config.yaml
hidden_size: 768
num_attention_heads: 12
intermediate_size: 3072
vocab_size: 8192
rope_theta: 10000.0
init: "uniform"
init_std_qkv: 0.0206
init_std_up: 0.0206
beta2: 0.99
weight_decay: 0.28
max_grad_norm: 0.5
final_lr_fraction: 0.0
max_seq_len: 1024
max_steps: 7190
Each number is 128 + 32 x the weight over its row's rms, rounded and kept within 0 to 255. Layers, rows and columns count from 0. Numbers have three digits each. The size before them is the row's rms in percent of the matrix's.

# layer 5 MLP up, 3072x768, rms 0.0332, rows 1607-1643, columns 384-575
104:120171115133151131136138107137108208127124175142121164128135126108148144120155094182109132116168183064106141204177136100178155148116185112122144146164128118161106159177118124126103166125162131131127146097144124144103131136148127107163091148106105075133103159071140071106130118128132140146117147156124152117083126094049118094118124166118113129156103162119115124112138130084113160140148108143105133115165064176175077201166092149103170126149065154107172086125094154096108095131151118121149088114125129170113162119098131160126149097089142088139095133160143157194098164152077140133
102:122144132119105150090121145105152076118130152092100168131075186124139115090133140149151104142157158190074165126172090120171074169110149130123165125182157121183071111080161174147081148164077124139108087103143123132116116067134116178092189166110157122148141174128120111122082150155133141070156161059125114138089118168132138107154151099177110185178119060063166141130099200155136136124117095154089139140109129158106120126189149165159171130110101112123173179151114211131107145199161102122196066163127160159117129134122176138129121087179152100159099119145128082087139160116151146105
106:088180068163087071180087121194080208119117197159079086148081121120157116087130107144125096161148156151127118107162086111127093132196167174137170139126141119140108158116128132130071130160112158161100129118101170087057154075092166074165136143086156134094169163053193113135159096146151103145121135106086123089132133136088153070162109153117089155114124158112154156164133176169161084189138143164157094109098132140116094140132128130113135123150136089166123146215119193193095153122136179091072080109134153122096091157100114078120160132163155105159130180108167141215096151108081144163
104:093150136137118164139141180095169100157062087187090121141109110121137118158153140158111148166064125137110067135130119163089184162205146141056136214110104109145128166154053147123130122175153068171120132105116100152132141126160064074171128125166118096095108106085133084141141128143097136143180153142024094140119134084075163105071127123115092150128143117112095131061117138149142104141111144155117073131115177184098138105182111088124083196113099123166149087156096074146179130127132155136092160098092119083114106093130133119108155101144108078083138124143111146142124228130130148120
095:131150148126108074160082116150083119110196167092135187195169114151178143139160105138070111157103178129140141127114142032161154135158158139092135157152168160119131136098105142073092198148089103091089155120144099127139106119120146138141137128172150133081082106114122103145119118111122135117176132145104074095064135145141139180118166147126125175183168116114134098137125174124158095121130150108138056153090095171172086153046086109095174093087135205111115081140150162156131127129094099161144087152127097089116134178144112107120125158155114112145124153086128162134126139132134118184
103:169142107163108145120110121141140119164112188121135112096151122155166116181162136076125095150116157111106116121126110113070178115173144164149135160120113095107117077116126164099166123101078145086085139088117124140190097151117105130133130099115179053104124111166178139113106120132106137158183091157056161132071146133089112168095110059154175186156187150098142078110125185165138109111120175112119214133126115121070182186074146113132123116166110186075164110098109152133154122127164143116150110113128136107148114127133123089123107113070144070125168149106077133128082177182128144101
098:098187105111118138087103135085122084153134110121116090143098163084118094153098128147119142107092140139143176106131117143158146139123082095177131133123148115104130105081144137146137110110131092106117103105167119142155199132115139079085145163142157155056155083165132122092138138073103130178148123165147107210113141092051055133069131143099114154139134161120113105126159157105126165150125134164126189126141157124166094079108190070145102163107121152052127096096119132143124156144137142112023099158163160088097144174105161112152109176151147109166211133117075116152107152074124158068
102:119152145103127072150134102117143155165091135192136136171171126126116118161169128127073054110161111102098136139101120081149093084101195170128187110125129117095153104100168203150154141140062112156107160092069160142152135105093181096068142086136147213089141187113152109093172134152179071163144181183111104130144108077091096115091124154092110114113129114124137161082137179146143097161161173125101135093090193163096107106143126191106134143065121131162151157132152075110094144141090131091128162079158113083132133191095153148122189178153142139099086141155085113148068089154077155134
091:123156150165124086122132076116211134111083176122137084102195093098157091128105126135119064100203143128109175136142124162090145132110120066112161136131135097119129127136152177115074124132049116162124118133164184105180099093115138099106138178120147120084138127116140117102132064149043129161158122160182148162160163194192121168139127149150124125056118173126147127121198152114092053111110081138138106097116156145112116118177102169148135120153154119176165066216143105120107110110153110100141193080141117067112141106170118151158142177052146117107124103125167111196152112123091149170
098:093176132094121103153131099087140122163135149125090145155124132124126124114170133168093145160077098108056124116092165143162121189144141159143156129137184120085155140132085182126094089196148182120119103046129145084135124103103118066137084125119045162130146106101105134117156156119108108155147126123093147170110077140115185097093078211068079101143123112126125173126185122137176147111145128147074082132157162133118115081087131173113139116113093120148153102151135085152091158157123097134045094180086142078107177107129182151131145143129167118123102135150108150171136124176124194181
107:154143083142131103122086130093122138163153116120132106104146119069084106104118131174166095165135129146084149150084193090141156123125149106107123091120170098148152146086112137119141139107152090121082109117158145118157100174095154138114108118179104139121091158081145169064150093159097052176105133090062163125096098092126133139108143155124123162132125130090089119122116086162152124131097133211141162073137159132114110130111094159176178161109082182125073118160180145083187167138157088139095098164075117142087129090059139110126163183073167147210183202115126142094165110106138171170
101:101137106113121124156108160068087104165166119143131102184110115082176124131138114187132135137170154140094141086041167047147168168120152101128154134180137144085137120088127133071144144148091146099098166087128208125107159154073083132139084136120126106164154098133139147117102129137156089088122083103135124113042119144165132146082094149073097137180145101096114139133164116191126131186177131157128150156121145140143152074173133177120093123187070158120122114112150080111238164134120136132101174135125175192128103138160089174177153111127172127071125150159101125163118099108161133104
124:087154133085155111097150128140174165115154143179084097179094104098043072120092100143066120138143197158197106201139152108117127124154179153175165085124195138073129153088144218124157150166145127131115133103087140103085127112164106162141178142069157037126129158146176183170187196148136118176147186136149165144114094063143135111143102131183110184178056126053109146138178057106120089099132150125066158087145117077159084121145127111137109158103119100096113092171079115122120125112099193099109120134114088092144124167118115121116146155162143197126099094120127108132146088085118134137
100:112142159174141140083115106095142135129117170139058101099165072113129102117162101099065105122157161152100110158088133106138087129132115138134135040122197164113114118115137089153110158135196088139114089122121170097099105073180093160125133112157096094161085117102122130141164083102163170152145073121092150102141105133069137127144077156131105136101137105101169159137103104076169099139138120169112153160156078164146164158179125076135164070122146071144124171149132053134186180190187137094135128163084147180160099175106120136123109150049176089162133109136123159162131131123097139099
105:154122170107077132114113107121147125119129149190100118121119093100113107103150082104120150162151158095119168090174194133088202155123100145155140128102102092167144177102088133163110188139128162130123146099134127090024146080136126025199136114094193087098112082170136114055107082135136135187145137120153124181142168192143110123147091153125051129081144170177111120099181082140140130147091170119126200127099133134119173092177076129106154162156068083098126158140100062101104058095140165098133140141080155117087113121130111105100096128152130112152079132108124132172031179130152170081
108:125145158144152155135130119158166111209124139143128073096070108145099100184101164158177141137140111161133134170178138152067151146102036110155115124089086053129090077144102163074041103104153138165093133132109106171077106104134145144095080109062133113096061120140152130114107163158132148101185118119068158180074125130076142116125144089091130137137135105081090122092160164081130188137178125076104165111101165162077127091146133114159176173105122151109151062112081130142166126142164129109161142136126066160126139133052069202092182141171153188092111127169145132133154121167083106097
112:130197163116160150128129094080192115160117202125036160128161095102125095055117142163190178135154133133087137179189158080077184162095084117139176172113123106124163086129141117136165113152113141117107125103102147149086113073109133112120141112120064104129075141124151166148107104154117163117144082110135096159141089141123141148113128154131076183150111113031102177106108132086147117109135130180140122153114139125097133126183086148144197206168138115172186105141126116130116157142139083129094129091163138109098130185136116117143112128159147164120137156157162177165128172141081154159
100:151162126124146113145093152113153186132127145133087126139104123172112139107113165168170159129080142082130107149128078159107087074149114122121169161100152169103045124105103078114145087110096115083126121091058078164114141099132129130138119130047154093133111133109139184121090134084176191165143152144137167140126107186141131121048102095144068122145145142138118156064127142120107073116096088132137075113105147152098157102183118138122145176112173086154058162172165107105170171139133121114077080116127108131109101162143171115159116188138134107103135162135166108129140133128136103137
101:178144137181125120111103206151112137131120118126138155150069128176162112116146152134118119215136133113157135145159151148114144134137085147172127124155212161063058107136133209151117139153148104129120120114099143178130120097091116147140061102134158133129156135122147107112183119112128153143105143118070139117177095072155115151089097089167116177142157089143063131149146146105127129088073128150141125113174129143113148102141133138177140090128144114098162093141141136106126119108089133147169113107159146182092137169130160086181065084187121116129141115116124117118156158150138074106
101:135144169168154169105087088105065159107089115122117116165123130206113107216079089131121119156132189122119128118136137174189082124144088197118165132168159078134141140178189172168126072122079093120105097060133110136113119075140139142151130143100138086096142132139163074088115080197187142150142106138130129101041146135146095088121077140107125122110152057133126206112150084116151146141058185124098074094087119128137163119188094142085065128094122183130137104160153118168075142105167149129115162101119126086151159087082116119119116100098165085070067165190159110157091109115180134170
096:153136186083097100161110088074170106159137128182141111138163144152128133102137105143123064234108139130110124130140132128104084173192076159151115162073190114131129111130112128138064095167121099116092168070164199129156054149114134152174109098106175150094092089124153178138147024198079113130153105160055112132084124093095138147172118103152109095142117147135173147117069154160131121120116157138153133106118131126102022154111153123125150128154066186156174122133158114135200144144106167141153150123111128108098159067155163132153126112085154198126105135137151132164102105130124134120
095:075143139098038112151105160157130185141151133170117078117091096144148111126145114121037087088173134156146183154129187116130102142102110137090139073164104108121070142069121077102066154129159078131105060139131114115124160108185136116148098164124129139121115160142169086138141146103169171095083172121162132153120126164124089166168124159153050149138157143131165116190138133090117079117118160128149131130118135157051158088091099157095140121085176127197104145136112128163095092061151139097139171157134189180129091122118145216101123085132131113175169168078137123160123171122113159184
106:149165079142079101089092174096133167108116140138106142122138153102052103104132098153151120070140166159134126152137167105121135170165168077129198115103171127096113110151112106130130186117060078138125111095114161152089153049130115056140157111149125124108102185104135116051131113199122118094164090139139171191076111124124049114067093102114078132159089100134099154090125072185102078099203119161196175125123119127156116110122145195152156111118122164116130156138166122169211152091173151151180086117114180092141126153146163094157107096103164133134099116104201166140103123161079117142
096:132113147129103143123117137162123128103099141094080081139177169131099102148093047210122096121083142172179117149154156095111154154090154178131163060123112149138137080122118190139122206130101136115127115105072146113060108159165159141149101170084128075147084125119096150168081144196104152087146125151131075104100092143173100133123144147185184138133085104137085157049121119153096092102160055173148102123124146106146121098118145153138161142133128170137121092128113136139138143108206095100105079128100162143132180040156179117193152115139172165201188231176164182163122145118120111125
094:057137202096095086094147055162131115083118107141075064101106156134089131046099193123096137131159174120170133115181153125126175129173166138131115117122144165127093139112162107158088144150143114120108096105068171065114120108196112103162073118147140112150139174131148097091097121122182073111129127178155100158136077171081082132087141111078146178086135064071102140113151161101117085147112114212098115122124111081136078109109108101133106145069109184170143150131146102168114158141126123159073151139144119128100142115113133126146130050102187141120070134136153142163149139088037128135
096:183149147164076149134121157102121159166150117145155134148164152121140139119120141126135137177160183138219135159156117140166160136100106138163129152147144107140110162110154170100113161101115132101114077141110158072144117119134080086164119162150125156126115088146100050079147101175095056110116098168133083113083167128166140121159083104149069135122180136100139188170128138076105117171115097050085129100138095155109120102138140123153094128084140145144163136129070139108157132123165124134145134170098158114152075090129129131122133073107117177112122190099126055101093123134117164199
099:115137069144161131126115114100170140123136112166082148168123124073121134117125171152099141093164155102096191164088092116150137072197135114196135188130216111155079213118158144140085108146106165104100183102161191173112120117125089133154143099094078146165153159116139106136241121132086123125131121102109139154211125098173123127105183125152102114161132163125104181170151159147129089124074102195093149060154162104112148105140072157077234132147108099180145141086125142151090085153169154134161134145150126149083149134155174121117089117141169132097173138140115122168092095127129096162
099:071125140147158113169128178095123064148134141197137109144151100102142101094100115187119089136135145121161113182094143157172169131154150084179158143177130143104146103049137196107118114159151166157081149109120146153142040174098075171143102138131125128165074157089165135161176147161070054141103112164145118141221066140176113184106111153067129148135127096152118179100095082119071115169146145116071093115113137110144058170113135179118163185146111117095119075133128171153122154128125120132124171140089142098055118143122164135124129094111149124168101148144134102184136106089190166135
100:073137117141115152188152108136138152106117116144115142141144165186088105192152168092136125120125085174184149205130131164143147152141098102148119143180178142146107205129060102071088100160191132153111179109118123139148169108123188160117087180024115146090107157144123197134178122106180122148182108099102129128177090171113113128146127160109168116163100115090120196137133131088129183132161143145171111116099143142154113127128108160139101137172148178086107151099101166179140164124107134156116155075122113224133150123118131147147139165144161146066149129141149176125112141122137095179
103:181174070150076184101092134139108168116127167156136181125129124158185115161115084163086078181096227170149134135173161102171104122102209139126142095112164161137108121166137140132097178126122098080105102078121097160128139139150123133123160103112136126089142112110104064139132116178097110175160121143074156133142073070063124176131108066104120146166188106148168157174192066176139115115083141126151118051145164158144112077163159146123130148115138138171164126085173160113125133057094114178111107201142181117104117152101164094096090139118138118166171170142104117075057139175141086106
090:091146151097134095146121125103122161148102149154124104082153126151135124192116203117122132095086096143129100113226110162172126191158166164075140074166151099081120168092158185211158175154167074142084174119149144147141122184136086100069129098105129188157129102155085121133150102111115119170153137114107177165133099045104088150044133153128148109124166107095164182111146144118115095116156106133184160061083159118154132165123162130150112115125160082114152082121070135120085158129163108079065191128089043118089129098094136146174078202158128136133171140152161119131121130139120107204
099:128134116158059135077079142055130148134119129114112089144140114153157102155150132108117115124049161169139090153152161086099089161087071109183141080132141098066136127090115120149130152123097195120119155121087130156139136176115095123117143091107095066079105144095139159167182138143159104128187118153140189156117127129138120143119149141105085192139139111090159105170123116173177129137094186142115161129067152143094172131152091139072126105137131184110123156128130145138135120167154160094159097127172144148084163138143110108135149141183150093112092176118197165117141127206153108087
099:134141122146144150151103111102132104185140174184143112134131175191138101140097112131095122101081141187147072151079111118110118136157125109137134136153172112152138079143108132158148109212159120111114146074134164115110075088140084115064100142111100119083119134136144153144165060166109164121132054164145177146092098131111103094103106188111148125109129127103104178132110146114117097183107189123113099104131137154179079111189127170180139084125102213139104095172125101158123143153149131143150139164097155140122090107143121191154120180086126152049176039143137157132190160124107129144
100:150167073141088111149123112108102131098110114172109139134108113107187103126141124078141178178129172114116110097120103112163150164164132067197136147150107169096134091112118111192121191107092099135103051098105122131119096103156151067086108074073145119156143115105151061146117139195070194056158086088146124107153123126082103148115127167148095124126156122131255148123109063124147180132113129135144205121077099092146114077147174096158105122144045158178158124145077140110130160094126112152131099124119099115096156143149200087185127110170139112088106093163174105170116146166132147080
100:105142092150140109151088070120142175145126137083159126098155104166152139140131175105184145153152145160151094149150148093199102116130147134074135149176231073070156049071097109151092124147149137131118083124135164094137104145054166159143143180174160122139095112128139135124139063148115086117111104176118145143126121130111126101120155157131113201127181085123118112160142094150120124135158135123155141107096055175170094089184152105116105054053153123123180094137142133136118098078157042149129150149143200085154122123109166207164092095150143161129184157107214088094086152123098075182
106:097144108172099106104083137136014192123120110125064145174101142133142091147133075160085096153145123218100122142145193077189081110168106110128177094126173099157076135131088099178137144146160180068106147080115137077089122113136038139141107178083152102162138224121157128101113178114138096106093122157152159103163109113127089126121121108134075167194152108124185158106075126123162080064189113120066123151088124142158093131141114169100122110179152069097129118114135153145108143127135153078085160095117139158149107142155124108117152110139149114139162245104116135158112167110129149189
091:114116124146082126126112099106079120153074132117113143110155134140116088163140141104142090120152148116130179094141140150129122198104101103045121136156135131111128170122135155124088159159127104092098154108132116163117117127201080076082113128055124127109113122131162067139147121165146144119109146113106160162134097102090126132126141148059051110159139139130065189128110074099164078130167161163170144090104101082123127135113168154091122107191190151157130193186161176102100138080085168046143126113103072105110142171141158118167123138076110104093105079144122084126132150104123108179
# layer 5 MLP down (transposed), 3072x768, rms 0.0318, rows 1607-1642, columns 384-575
098:106146056149164144166109137102163127109138069161146096110093164087122199173185105113134112134152113197129103127172167134105141109149136121128175143150138158133182110124101119112119127143130121118226073155143189120104133163117125168159107107066132088146148144163138173107085133088123038206170099103109117175133097138116120101105137144159170169121116170165109101148105143110128151117168108113113134074181094113106082089110140158122121129139252124164082133097088140114152188113141141134068151167154186123131151117105105120155150095109048136110141174134151134149122117115128132153
103:120123135127190171088156114087149102168062142123136122140106105171045123117113145120056148105110121166114146130122111114086101072159144119135147131093107074093120114120129156123147160139172110157088193139159150158111185144163111127122156117198093156138085104172080108128128149132169138148131124123101100216067139065120187134176154135154187128124140076087171153161143094121105185111131123122124090127095133125119117145151086088085169096078098097159135100093176175138160108134170077160116089151142106121166135121159124136134141132101109114124106117128116088116104088099101135142
110:147175105131146113157151145134156108152126184147154094112080101123110118131120085169132059167126096157103152126088105153165095136144111139103102104127100091153126113141115072077123145219144186134055031142128109131154143172057127125110098092207149130105134128078162223140126154080116144099000165163121138147166067102120183183141139128173114100139121098131151113124136122095155086105097097165065127134132123164101118140060111087145158116097075109100126115120153146121142112148102095124145117163033087070188099180091130146138114078157112115187159163087123089149140190117201105057
111:095174141171120171119171137171102096121135105087117100148082113122116086173181125146154194114111156144147101104135097152135153183097084066189125140113120126165091125109158103086174070113135094135091150110177100094164120159164138166128138173165124106193133089110181056111078105103121146097187124122081090169120082139060131134128122184117099151149137115139111073137079107170192153137068122111144073116124151110134145136151104123103130145097172093170164117118130140119148141139151197099092107119158149067107141172036086125074093174114158068123154068127116114154103142108172103119
085:125174156142183166123122099156162109126103136140142137149141107125097142166102164140160119092123137128115172119134106172066092124075104117131170128124114123132146079122123192163103113104125106139198120135096150115122111153192136124107074170109138130163163124130121138118123138152114102148114109126151200105167114109122129100140123131136166062103138171137147149183145104141115164124126098104102169096157107173150155094222135197138113182151113074150102153164107070061119146128133168105118154101083195141135118128118140131129123111156063148109105148172130101066149134163169139132
100:190163146183112140159155128151112112143135169163138098091093165140171136112163133089112144125200100174151108156122097119122074086119116149157051071155114108137118137174078101114144094128145158113125125122107087153082124128167167117118161077143146147078157054107133109153109135059095113137036162072149111134141114187133147170167101154097084086163146119079141103073148083168139146100119136092145106111121206130180135080145104100108154082184166079085179156172150151091109103155079063148128079132106115151135159130109142149093145088150138122164174101103089149149182130143053127128
099:076097093116123147116103156137157124190154138081161117082145127131108119099151101093196104058149115141125200162153077076122144129183100077176148099154129190117117079078144135141168170126120089134037145088136131147140082128102162151047152128155131062126160174105094096087051073076130205094140182100122115102105176168085110144094099129085097045123116126138121149220147087162149120092094117137192205131116176110121112135145166124145126102081124136148128076130126150140153144143160139131126163056075145129115106096099125168112216092070194117126075095180095158115138110137124089153
100:114153172162086147156157096117105110159098141148119140135122120171087116100133161189088102140099142147159129159148148139198163142136186143160196112127127101087107110124066098123113134157109165144204139142150180118087100145176158119122115083116131191114126111136072134174153118084176153096111115108094173123172121177076127127157165123134152180145173089145132103153123114135099147126138168130134068143130098110121172166167057145150120138137115085113143104142153137086069186108078052103082165146101165105233177160086156138110071122130102133155119077169140152101182118153127168128
093:113190108116175126122138131185156184134144108063120155154135084150168111138147144129156178143167180150116147101139124188113113155181084154124152146181141143160121132089117164119122063146157162080132084187145146196106099149100104126098068089131133083098152053187177139106189128058125113110139096065143095134156125091126125150179149138129141124142132158134125094135148119131167125115134150166146152142138148089105156086136108143118120150135169123157168148121162179154140151092161125129109041091082154121113117106118154117106112134123113131171143163105153158132150158177117169172
084:105149104161122161100079142164131137099131113155091080102144147095090198113108124064137103107163145144163104174150138098112152098112091131116137149121061077144138165137148102141133102109133136137255147070148134157210155169160144156073161151060105142138123110124167170167145138161076124150111137124145084104118203073185092105159074099121118163133148160081097109127095167125086130159118139129134108119118129131150171142138136060116092123119121176087129121113156144106109046136093158111174114126113123123115120146110118129106136091144022141160109103144152116151129118102082105150
106:140091079179140137124089156130135172175180122154115158194174093138162191123124169150144146139128165080148162145169159149151140145132068154106120176151134054142110103119150126170136118143092110140120100093073123171118086180161189192133103154120126124101130180090140064163100154097199175122108098149173080136109043145056094114172162180092161184076108115206160113102121086182087180084078107109120185111119073170167176164130175138162083125161162162156110117121121160082127099085155100160083098081062130097144144171091151146104135157098170153136153084089089147061169160189090073127
102:159150167173134139152145099123133118095172134146126196131156087149144137069091159078147100128080033112096194057165074155134187095127095184079131168178100163156180061147109087098173112185133132115185094138155159148140142148138178169173119024119106143131110132132197236208139149127102135182179142154115115135153134101176097137119142116060157122119135054183094204114148155128137161143113161062120115151130189113120099182112124137177123056164042090126135165188084136096136129120143097130105198092096110105092183094124159093101095110203132141147153128121148171106213133183156157129
128:113100118101156134139146141122100112095151118103180212156149113122114058118076188114137146104161119121123104181057111164122094127161152147141166137185183132151109181138098106083117162167158131136183090186161112111132176108140107135168140118126091106135133140116110148156137118124142195075140095121097138087177124109108155165138156105073164113153105164156087116162134136131137098177154177036128140122111150134153108125094149088159133164134105092093092068117132089139145107163097111144148150126109123105078159094170164100111130163102033139124144070108119149097148122126123125155
095:158098073099140155112075192102108146067195177138137080153151133114140096155088082120097138167105149137158183098122119063081102172058140110124177169175131112126173179113183188118132164055132117091155158164121154117191119087149131090115066155144121175123152143142136087144176138144170153155161143093158111140117198147101130112073100103155086041181115152128093075071111119064123145111118104115128124092126153093150104100131105125099151065181128138103096133123109113123175128119101133170153088157224148136112145132130127095057179178112138144131120105138172075125167150083115113114
101:193077123085133140087057121159120119127112169113117130170119175075163119173053151143198170191150150112124104151108091125140078119120189137089137118115122085136103090134154104035152099158173188138136112175142148167148154063091109152141165136116141131114079091147134103113080129086130120177082141166112102148133137099088161123090134114099152130144143132152137148125109056144155144152157172115103149088153179091099122147120147147082127183197105138114158149105119114095107113138109122138096133051082094120233120129120121169061174156140099139166130121144125139143139073133127110071
102:173109108115137134100140106071127153100121136088131115114180152102091117129121155128168082131123072145124136184114178136126107066123200122150100102144114111158118122205137149099139123109147173191097075148155089077154125176145118136073110114122121138133141188128168082132097200125129122126082117122165143142101128145187137094110142148082147102113072093067146165141151082163044157137175095142166170128148127119133088119148169171097152168096115133096161118052088216132131127116122127099101115113121120154063101147194141118124138129141124189127083120117165148108140148192112097128
111:100187117126203165092202121064135125145096186107123082124175102140164075092115099092129135152141075172099130109138105139180127134176102127088067174132044156173148119136110133124115142136133103209060154172118124139158107167126126102097130109155112134109120085123118126194137143180070055148130138107094172072146132190155127099142108149131128157163169142098132121099126110121092098140128122105095024131166142166182118081126129175141145146169123184066139124148166123151101089146144160154173155183100122102125117082087132142152132084102142123159098092160162149131156122121119157076
101:086117152131112087138132126172116117118084133090194111079127151154130114149102128121096149087175148224122140102134123171120132126112154093163130164104102186108150126078101119110091169156150114083146141146168105101126101110112111176107052118154137142112162107180149083120111150134105130137099112140126184115060129149098082136163092089140074095104169112122119147144100110137156153169176119118110164125121119100126121185143148115111131147098094047146136179112104160136099137110126131095167098099135129109151020150145180137130144145170097134159119144130181116139119099101150138097
099:128117120163173106107107135171149128104128131127162104113133194081118095097142117122157141084093150138124083136103064097098085079150213170113093122140121124102164139152149084129137149076110112100091121149132100127109146134154108105121149183105117101110077144129086128121114120168155130106124061144230106163146114131186099154181151056141071111153204126152106070128139092128152192095046082188116147181073115130113092136083117075085133098155128118140131115153125063099137173140159123118118071155105139159134146156160102109142156077182108183109144135102125149158152124131115081076
100:108144209164136141122123105143129090143114146125143119193156117172114057127114101161113145131128115141104150154075188115107139106127131139161199123106134094139107167096102165117132182161110024116226140157138180081166114150096205112091072054173114109109148158078133123104112170130088138088096111117161113138113136090126042139099099188143177054084117079155025098103148150180084117128119119109159146097150145141179122136169137118144141145032144142161126094147183096110059168171198154122192112090130180140070130115083124112148122113112090128162055072114109137129135095146147084122
098:126126128125064188109102145140147140129108176205146179117083114123141196157148159086174119125101146136091077142195147111076102198177122123111078124104159148143091114094152162096128168083169152106109135120125173179136145122082132097114154090139162167161152141129167175122143160101209139122054074170112124133148135150193103130103141152082110160205072119150095173177133161117116217162186128194142147161124141172116138096078141089061107141120114120114122155088155129105135109110149144106165067119097108122163097086153127082125154149155164104079059114150075131069164154136115125106
089:140118075097187081130089198117088149166149126092113064156140120127148094129140130197111097131090103061122161081120105099154139066143084124151149138146142080120089113118121109112185123104122143144142115120138161138088115153163086143140116143198100146146158159109039106104149136186169061145147160123093134061140147129125174084165142180150105085099092103152138090138154160131151127150125091096076107120128098113112124139155187093105143099172109170099158122117132170133149068177124117104092128178100086176183186098132081132126142110152130089130117043116120134111166073135149106120
115:113149139137155132092097112120191134117090144114208113149114102115091105129165109130136103150123161100126133139142107141042171152101088075165146110072139107186117141122132092132134107080051126134194133087135109160203061136081148171116108092110105151184109135203165151108119134113157122145160050075103188159166096193120140095073125134135163158157203133141127199147128160154143153058213172169117096122097093101119103156174146098117141168140131147103151124093136175121114149093163134141125146105129155100104080073136135133132148142097154157077145170164124187144175118117133162093
091:153158092125078120137142146097138138100088136088157128126137111167099116112112130077174106132098127114134107103117078182112133088049222112083063123130154082139130088121065127098112142143166098118184113146191144055157090149085151139104144040132164140104119183135149116097162139116152112083159089144135115150143176068135109100097119152158079162160127152081095127244092174141105139122169159157029156137158130173115122116119173127184108132118141090123137196136150127167143131125132119179139160100157132150061144126124114132033133096103130144112107169166132131131126154136122127123
097:167115057156143148139107118069143130111131148165117147103164101109168123101124070151150137120133095140133134159123118167144129081147053090127089127120141111063128147158066197122170094106071134121243168152176118206108095128119184172099096181179062190099129112110079053071130146146116079159135112122158116167161133129182135112105140129150107108051130100102154103147139143163122098108072112054136151130091130213188138120137153175121152174180118102132108137153111164099131124176119136122135130108070140138160086105094114089131142147107190142077102135113129167135132100123179125175
090:128072140144040165148120119108161114141111107161139171152135148107120106074101122053101148189140126086191101113148100123139133100182127142154137132148115129127126128083143164107104123120115134164252134230114132168169121140128097130106156119145109078166189136101117167142167134184143117085085185163128109106125132128132160107190123196160181138092115111100117122101166163165167093095126132151150145093189111118136141168139140154165185102078121140148169125115159133116143128138116098127106175147200148137139162138119080065149085133194043124120141074123127076126127211130165111095
105:171122151186143093152136081102133112133125096118194123153125138110144164201157153104113065121060153124077103127131155143106139142115172158108053189097074170143121098151128147147175120102151192110148069083093101081198139140120101096122080148157108137148126109131129128152104125153136180150084080160188215109181094158151134146106149126122086157113108154098161050129181157149086144073157098140133109086166136117148145213094122094158144130138147150105102184115093185112174064154133094141165095148187191124095106132103166138096107091122200106100111181152147159136134151168125195126
098:106124053054137136170158085144144096105041129088199146171084108134177147141100184167153105094125074091105103073085164081169081105131154138116145129142089130170159107103152157117175147172192123150131190023118127126126145113128137110111073187083148108128126098158120094161098097151081105139121095138113112114152114129161202180121128153118141071140150179095195074124151147152132056165077098090159155128123162129090086127140111127100138112110135061070115201149130149138145097059132171157168133169162128112133111166120063097118114130193244089130118117197120134140155119160121128129
103:109106130099149121136131107165161150176136132092144129190110138093131179116129143115141073115128134134168121161218099142138188160134056156081158138173113140093152113123055146097155173080103112112071103089078109129132145122124065124121140116126109099112150103130142131146124110139133132129136100135041158131163151125143165137152094128162171164137119116105088101081153171132115089150128162102089133143099122083101189114207181104150115104138115130057088100098122113136156078132069165108160123080103133168123123136118162139129153149052149157123087103126128133095186136169096080152
106:115119146067159115142123166127114116128063019145135151133152139119118110164091172100042155098163116112104082121127135111069142107179157137134133121179128079118116071202133170136121143140105136134152172164103119064114109090152131159100137105136160164124119147085119135131201130135149132108111117137101081122150144153117124145106106174157125166167093085150165144088146096095077152082176101117153137181082167140102132154112142158123077109121134122087131167169127147122116063133122085158062147107072115140133096156136162111135145149133124100131085135180083138126160114088083114125
092:113116174145182142145135175121142128137148145135130093137174112103149169114068139159168128126172154117128073137132125143152135133023139164133129118135107093142141161116147134112149122124134097119116134165122136108183220168097069216128129108091170141154155143189111114147064038130162074107100111200141114143107187187113145108074113139127155097166132143095078179155123103145122129102135166036099148174156157146086178205140106135097128152105058154136155127081116115109153143121099100085095110101137147128156104140075129162111139170074030119125195164110057099126140116086088131151
091:097100048139147170136071133087117097097094049145122174132106176156108121157116075090077139173137208100055140088101136137187117175114158173091123150126132079132088143133135163084177104116130049098244126216178098101100134090153177154120118138148162193134194121138130095110194145151138113107053162116103105172139115083102170131158172057128145099137121174161178132192122107097127087110109163132122125137139131141083156133088205135153165113161163152074130100128131134094151122147153180093144141152071100176170076174118091134091148166100116136148135126127133129180128122132157089157
097:141136116121099127130158115139087152068123115133152140162067158096127209087161075117113098125124093134154073102131126173124135133114062156166154162088125150148167118064086163085109134149123150142202134094097095157174164112079161100132099083097134189132125090129121144120094141084110133108076132100147102152118079093082124117087152120134116119183147141093109103136145137177170110131115081149176117128101081082167154130076132135124142154086068165112094128107163128100137108101139107145124109187165084153138171153094134046170113069134115111130099090118139139074119064156086097116
098:196138139192125177114080113138163100109102179127129135108193141137181171115144069144154123076155076144140152149177159116092120089134130081152125160193139084128086146146191125111117125134169114148167102159147153128151098173043111098165142134136170114177137126165168130075164096107159099155130134130120153156140122072153103171121151118155120125185169166089147092121100120122140162088072123100105107113119133108111140139157145094117135123080159148191123181113138125122121140111095155131180177156136127148153092148110164224086128170080112092115096147139103143090110158115094135139
092:130091107114137151112132121145150101173091165154147129101122147123137159112119099137075140134148143126106075102085098136106153185187131115158061112124087206193144180167153124116143128168114097113249135234122095089059110197173099131186109182125096107102122096146098071181118149139094139124162131102144129144068095112169133123104145134143092124100127124144097164112196135091101126109085109117117158153116110107132136140114092136134139182160096129116116145145139216124172141172120142111119107154135000143125130207124065136113132147149045086108144069170059115122143145125154072112
107:098125095115151114070120161145151125122128192122134141134165157105117148138134080152147191129121140191098122122181118143154160138139108108087147079105114173172164084161105090135140159128119137143131141168160123085123124113160143123159141087117138134160107122069105085087114130103131111086129146104124102104153072124088133150153137128144123101116144131126136093140083127122168155150119161094105124164102185088156117108103117107109173148127110114126136171155103115139086151044177133157081139155101087085179163152090110125162119177140095118059098162158154175112150112085118134128